Weights of a small GPT-style language model, trained from scratch on English Wikipedia.
Size: width 256, 4 heads of 64 (2 for keys and values), MLP 704 SwiGLU, vocabulary 2048, 9.38M parameters.
Each number is 500 + 25 x the weight over the matrix's rms, rounded and kept within 0 to 999. Layers, rows and columns count from 0. Numbers have three digits each.

# layer 7 MLP up, 704x256, rms 0.145, rows 185-235, columns 0-127
464497520488519464525506482558522513472473498477537532525484463495513451497504498505515510460511512519497517491506520504523545479513512498543502485415505491489474487512479502475502529491524517477492463435481483522536516497478542468490490526533470464493499471499537502475487493502504498504522496480491526483480549472534512550498514466534538472448511443497536505523535506459520525498505
534449537461470463466494535488510481491501495498483458455499475456486455500505450524512529436482501457478534477550528540484520559446489500509544493482515487488507519519449525492495490500490519515445477510558565494519491505475540520528486505490456489481510457549525539520458437494510486515454522498513459450513490525522531506477532488493544575493548516517513502468456525459500475509433
542493501454515540503535461465499484474478523512445490505435494518499496526506458546486521487519494528504480530525489506501522528489519495478514497499489445526500481490463486516503447502505460456548478528503500525463500505478542505497504481511484482534512500498519505510522504480479505538506461514450541484431527498477470527472496493519477514519463535543512475529508497541516483491437
519484476444523504488496481508476509507505511502490497464442534484482492489553448478531495504507460440481526471456519543475527513524494508487496535475477485511484523519522488480535534514546524468525498509500497548480481484478509479501478493477509482507485463509515493467476493506482489538513453524536479486505483473531499527530549521528503531480521520481506473517505537515524532500450
531514490487510503519511490515471496496547520511476521509513524519502505501535518520529490491475455519534528493497538485485509539519527507527516494530503521489530477534498505465506527515503504504499478537517509486529497507453514492438500536507461534520499495501523497501463503467486490489481512475495519500470521548506497509498534461471518487477528513516493500504532513486474494466542
495513522489522488514470505500484447458512535523452510508521492534464513510545486455516493493541492483499526460517516546444510461508506468515501495535511499517526496494510503510487476481442524498488530510517525527438488487429463515529535509509493502507507483479481496493507480530455504524495479459489525482516483454457514495438481498506524495512500455450544493473506513536522497454506
487507477503499503503506484458518549488486495455513520517483489473508497470449475499509501429492518471462499522490473496512494507486496453501473496464465507454511494502547493475526512479518530526506501509508514503535473502473498469465487514532497515520499491530510500513494508484473490527502485511492484455490520495499520487472498526503480504508501491477513507531476505511497523467504
515485523504461499489519532462510473484484508517503515444530521529519510530506490506511497501487503494465511486529509526489567496538486444465487499500497499519473517500472529521481520522495497528476482516510502480481514523506469498530491521532540509465510467503493534471485516534500541510500482498525496483478487509499491490497505499492493499518480494515453449544472470489490488478483
531488534486515554518502514566452516484484501562556493481484512509477463495483484509448501511524486511475481470478488475474511508496492460503501494460492488544459525524530488484491488525496513477472477471532478526523510455460520514531467518503574538543536511499501491480459436505523535495500471429516457527489491527514495476555490520464498495481503522524484515453485523506521518468537
542528457471484505481510485509529485466478539533457541545517480473511507491475455493488499489511481533548479490489496449480514515515498507467512494479496508504490550490481511493500504513468489515481474492532496558524481467515486522543473517509543538502513510540536460503491533529515478453517506499465442473510526492509464473480469533500511471483496535537523533496493528465500487498475
485521453495504490531482518456514475518497578462540532498519475504500518481474522481518470482520508538478491505447528463534487515483501545500571480482523522479495500515495475506512511530499505495526492501519492497497458498472492531529492490538479495496495514531492524462495479505515448517516511497486506510503507460498491503526467470466428509528504521570502484488460461528514493516540
538518443481490538492469516497468541517470491517524480520496514500486445584527475496476478518517448533479515523528507491515487513518540490491483508480493461468509458534473541480537504493509454488487544498443483501458464504554537518532478508515478489507539506489478504481468518541513465477524467475499423469515502492504496476496516532510531460562495525533504517448554449488496534505480
552464509521503510491468543511477521443484515482515447473506506484516518517534514518469476511498526502489520471497434496529503460530482500471489465500491505466509531505549526538528516521521500482531493524503504520534519498543482508508475473490519524537459515489477515485475521504466522556497461470471548505491512521470486479476442520517505513487503458541509526507509485471467505482484
502453480529504504464484522478457520523503490533487473480481477478495522489456503509540523504522482498489458500516518468473472517506524457534500498509515506466482497506521529526465517520514491530516542502486481505529464497470516509527526539498494497513443481486528543519492468526483466477506478424453508512509513478512473497475497485512530500527492503491512494517535503499467487532490
504506509497500484504489517539499483507517477514493491498492508483461484505538510496511511513484518486526488479527444498479496478468512520533523508474485492470503510525486518533478513499529546503556526488501483491511476507495477480479492480492517508504514513513522475475480482501512515499480486490497531513495505437480520488500499467484507489532505482487539528494491501525474479502530
511485524513501498518458563502532512499474431503469477449483500477527507510504525525467489498498484510518501478460486552519477509470513482558527466514462479487553493453515468477502475501528468525507478473469478461468556486508489479524492506477508510515484537486467517525516530500464507490514497481555502449471519468470490512433476511502530469512468463484506466496475457550513515488490
480470454527488493468531517463501484523512536477530494505489477508468494467489500455513524511494476504490393512520468486518542520459521505523511544481513491510461507558520517503538508449486478519465489544484498483522477499502478532488480489496492503527483467515493500521500472495530473465500507496503493482517481459503474510503507457499514523479508492483474475513528471483492536504487
518526528479465513495505495489492531488529508476531531557521495516458486463529508498484488467468513457520523516494446531496513515530506500504465484520459459500531526519464515504561474508499542473512486496526533484504497532528460471506482496530526500532572453512493555458496489514538477525474520537493510510475479499485453508531495503505548512519503479529488532495530422503502445477517
514511467502541502497501465516524489494524556486479525474508471511561484494479468550488474495492490532514525525511543515499490509520476494518473480457513476520492482530490498554488492493525444479491483510502520511459476456510488489446495448527493514503524505503493498538462525502510487493512509416487505548549490513530490511502505517509462447497471486472499497477501508499499514511466
510466525472501532493477470467513521511463493550505510520485503512504484539531495478470530534466495491475450468483482509469517445523517475594456493515535473484552453495566486483496480535471486482496458503467437496483487493510479467530455521507499506523487546498531466481495496529521451454557527472502524497497516495484500535514508521510512479486507491482472490524519444504485470473523
525513486549506484507493527505505536497459488501524526516583514525479552520500529501501506529522554505531470489459501525488505477562511493524497491464527505522530516453575503546523467501478518531490554536508530541508541495468403511499518497527491491498471541495493508539503510500551464475496527508478515517518484476492473504507508514456507471502491464515503508514507498517464516524524
495513472473465489511459491474485512536477486533472528492504459484444455495471492484485488522545526473524466510499475517493475488466512507481478497537475478534499455470503441505515533509517502509470528520493527456486509535482515536501469512524518521533519462518492506479498485523501510528485509491507557527478493551467509512512543508523526457517491472487517468503467519504479533537479
487518512516503501512509521511496539549524499468520552483456539521478549526504514507482517472513547509509451497500542511524484475455485460493509503501472477498529494554487494519534527536474453473473489508509509539502478507496503495500535519532490495511506543496525516510535506477490512479485497514491490502491526489496534499484450464482537488487528510492494476519491527470534476534497
528517531473497480496498528502482472449516478523511493506539513516488493478469495500538540486480468467522507485462474498548518470544487515462428495463461469523543502462533448478507516510485554484518484500496513510520483468469508483500499496537494483451489511511529492508489466479481488494463537518520502516502550520437491507527520476493542484516437535535491545477510510516506492462523
516474472528494516539537503511510503483480510537482508485463455483510481481494552492414520511527524505485464529512518496497530444492496506530489499502512554496493536472456535524529502522473490508496495519478514514444491467499525480487502474480487555494481515448503497536510496520469468486507566451502444518506567526479469530488501538540491491485527520484429482470486479493503483525479
508455484501528496472506495498510526461501458470471509521482473546453486478514533520479522461478546486511466550483500503467500486588542487519508509512494487545473476504471479499487503521468490547486501547490499529471480521549535487480495534523521528516500451494503531522491533508506491439493492515500511470452441464481470475503489488549522536453495497484488520443527514518476493523457
468521496523535534467525518491538523494465490511517481435454503505536468489509511439420496467501500496490544529496475474500483519521504509502501523521476496445448477479505485499491499469484528530473520497523496493532474464496501536519495513513510489477477501520499490508484505490502522486493502501476515530520484507497480497505458526556447518523503461470477518506468522489484494486506
459511539500540490523522531521526526530459505512519457496500483481510475532517515539500488494495467493478525477487483543469507458460486461487492504535516531536484480523531520494512555485491509512513500510525471496505532505500502547516500453488498489526503509524468510494514528511480541543514502496504487499471520461512479521502492468477453513473457487460474495570467529514477506517491
515529482519525473462526491495486513522475537501499516470499491507460499533476527527534498505492485510532555520492533536468481474525516505489515487491461490517517499513512566534534502476519516555517487429489460525488537491483540500491463475532539482492508478484497526521518492481523522500449490519464503493523492455534501528467510533509456538498497492484537514459478459510492514483471
474520474522531495523516432495512516466520530470523490536492476503497520497493468535505466459484484505509482448504545513475519524519526529500449503503489492513476478499523517545471449502476518498524528508503507486533469492431502484507489525494485493507530466500514518493540473518554512506525518451462502466539458496525501455505478488520512500525490486476530490486447496467482530523527
499511499497511504530506499482474495492502510538472494486492504490518492505522482495490481497506498460451511510496487491524509480468487492518491511507488561521482494481528471495504534486525478479493454487479494469505497509467504481500465503479502472489496531448502517465495483522488475461485482509506507512500492458498484515535523509499488533514500507503501477485506499432508467487512
481454452506489510482517460510549521478493424496514479461478513532518484510527528461505515460499535487512516499506455517534498490439454461525517501555539497496468493500472547467515520502487533511477553506494513510517487508507524465479510491480489512541478509471481448472528494558482494469502517503503508485516520505480487461499453483508482441533484558512512521485465492504485492481515
472517517430555515504484511515481532461494494519517500444465541502484502517506501492485513547527516485473540497472497533503508511470530504477550531518523544511469519531501496468494514519476502500520473468494454512519496514531480498457507442460524493483422467484543484440460526486501542502476520558520526465507494482510485493480502493478513513540482507554483474520483482525537531520523
478505483492516503516482521508558505551512465487492540498505481518499490478511493498480517507473520516486489480473504473497516481482506518496523486457505513480505501464492490511522525481451524496510499505512490555483512480476503543514529464521522478508519450536474508531531458522493541465460482487471496478478464489500499504506490480517492532528528497507452529531481501494529466525534
528467522505498508496490453486461456509487530501479470503462523468528474459497502484540506489501486480494474502475465475563492541541551495479490502468421487515475472513512451459533445496500498488459489539471497469481510475480476455528538489531509552474514520527493502490488511489499489503524471534505541490507523501447475491498504466460532490494520523509497447546477483486477512518505
492516502486514520494487475458534512505475480553487476506491502524482518519504498504526514494525506474450488553514478468530477535459487521497519500477486535487512518516493482498471486501515509505517467474515444516517517526472515438519540489497502460489561510490486469492487460480509517498497485501492516501497525445477509496510503489507509503504497506448491475521521484485484507516506
515485514475532483514508497496486493514481483498490477543452512538532569463508474504521485488517508481511507541503514505493472507509500490552502498490477507532545505487526496514503500476468481505446522445504512472528503495505517503491498513510498572522499465505490482497481495476478470457489500539501501499510504520498519522505471483492497503483548463496530479522470457551494501491493
493496512480473508503483500504477424486533527535489475496486477495522529522497501486479478533499550449502480487491511489495494526502513514529483477511485554502474502481477520550490524508522506487473451502536505512462526499496492509514478516524498512495498471490517512522494525541511499521503503521514470492482529538515530533489464481454511487465462500481504547507497501466508465482482
491530490475529492514476480483512524525504518474491514513556533485539531516462479507554546507502515418517498561465512498537468477546487534477492490466498507467485521512516483500474492506544468502470502518501483538449476516502492469512492521490531479480466465508459509514481549519516518515480514530483494494465522512514508500521523467497493506500527552458492487486490512506509506503528
471503499502460491488541535476501495510486495465499472503523445514510506498494500475485504490494460536492536520517487512478510546520504505517505504509448502509512497525512510473535518489520540514503488467509510561527511507516484508458521500485472457515531532526489482533481490517535469503507499512485492550535511479495534514500530497507508506541505487494522501530537521454472499524518
495478463510462528454550477517502502507541506512452469523484497469500483446528501503497517524494480437530531489524504499472506494539490462520495482480511487504483522493501486510476491485495484506511501502509491459484487527470522525508476489469503510524503467487465506472517521531477504479502525530499499505504468476519473507508500478516548508502509508515485487495515511500515496477505
479501518512471513499501435496500469532507489472498473491502491477506516515541503496492491468532470519483511532481486522518511508505487503502509529513499489488514505508494466472554512491458523544494515486475484506487507512459484531527512516486501505518490500504514474492594534520502500509484488511522503516495505458524504460470460515523508538488509505513514532501496460512473475554496
541488521484488485481515521515452484519521502509495495497466469482504497489511521499539461506511475539493505445499471472530530545516521547502502537490516462479538524525522494476474475481478558507514478478470501516500507497472521476501523506524493518498502465476510538510499489479534472502463454514461513496525482508442521492497544510536523525528514494537474481500499533528513514453507
517511461541513475530498539519480471550539416525502491521496500461508503509485504502493476496498501500529474512494501481517530488534456478488497531516459493522486522522484464460515496507468508450521495452514528473462544520568540509490483503515497527532494538498513474499510511523528512501471476546498498488522511528478486500530454496522513500501452488490497482512518500464482526523477
522495512488511497502507474521468495468552520511507510520488481498511527538533501550485464492490479535522490490521501518563453510513496496540483520515466537512497509528478475536477487502487526505517512508455527500505502508525493475531513502494512468510489431516519538498470536525501477522511504485518484550491531506498517534464484510471456518488482454519530485497495468509495487534471
506501474491470477498516512512464536488519483553474515523452522501528518511513500571448483501541490524507507495487522494489474457488536501493470480499473485512501509460499486528500514511523494504505526464502478487507513493510449513484496522438574502504518503555507504517480484499521519510491462514535458476504461477504526496507462530519514491524501477463485532510497541493484481529495
492545476468523514490507484478499477500488488487508514538464492453546487497537526530499477511514452519470507489519484509525471495496505490474432500506531535456540488491504475498495548497501551502499488523510499535518467517506447514512521504468468463457480479439519444501490457468521438537533469487513493453475497508473537483502494502492509514483513483517475524511463490512484480493464
504514488457502501478529507506471501512487522536498548430532506477494506465499515527485494490486461490473459516524479508477529508477452515483510472509525517507507530516475484469500490467526553496494502492511528462506480472496513477490527495481473495511523501515473509487519493562497516525481500522530513496489544493497514496487462504532502499529489486455522504541490535487459538495504
538510500532510498489484526502495514476450512470521510504517485517518538533493475509480487452466500512496555498511499500503454472517476485498527511486524518487469482542506544464500468508500469482516502495509487472491534442476488515525443506512511516466475508520494480529530453512451508546476548483466525557477514497507516480478509515496476476549467490484464493501470509478510506528502
497504501498490506482511467504446486499520494490490505484471536446473524491487497481522500488526487486509521525514496538438577508496530521457502505546506527489506484482510451508503508488479507462498497529519461535475498493514520488493560502492495521488494518466490503495523502511469477496533465530442497484465486513509503486530494484510505542498497528493521503511511508504502466503493
460504567502507538492487512479477505485525482529499479502505517525530492485505480449498495500463540502471457525452511542475511477506509484511492491480519486512478501487518497563511494517547466503453443457482512465495481475476467562519452558489515469545549495551467524486537478466487469529459458477562517528508476500500486521477531499519481505531496503516492515538517499492465416503507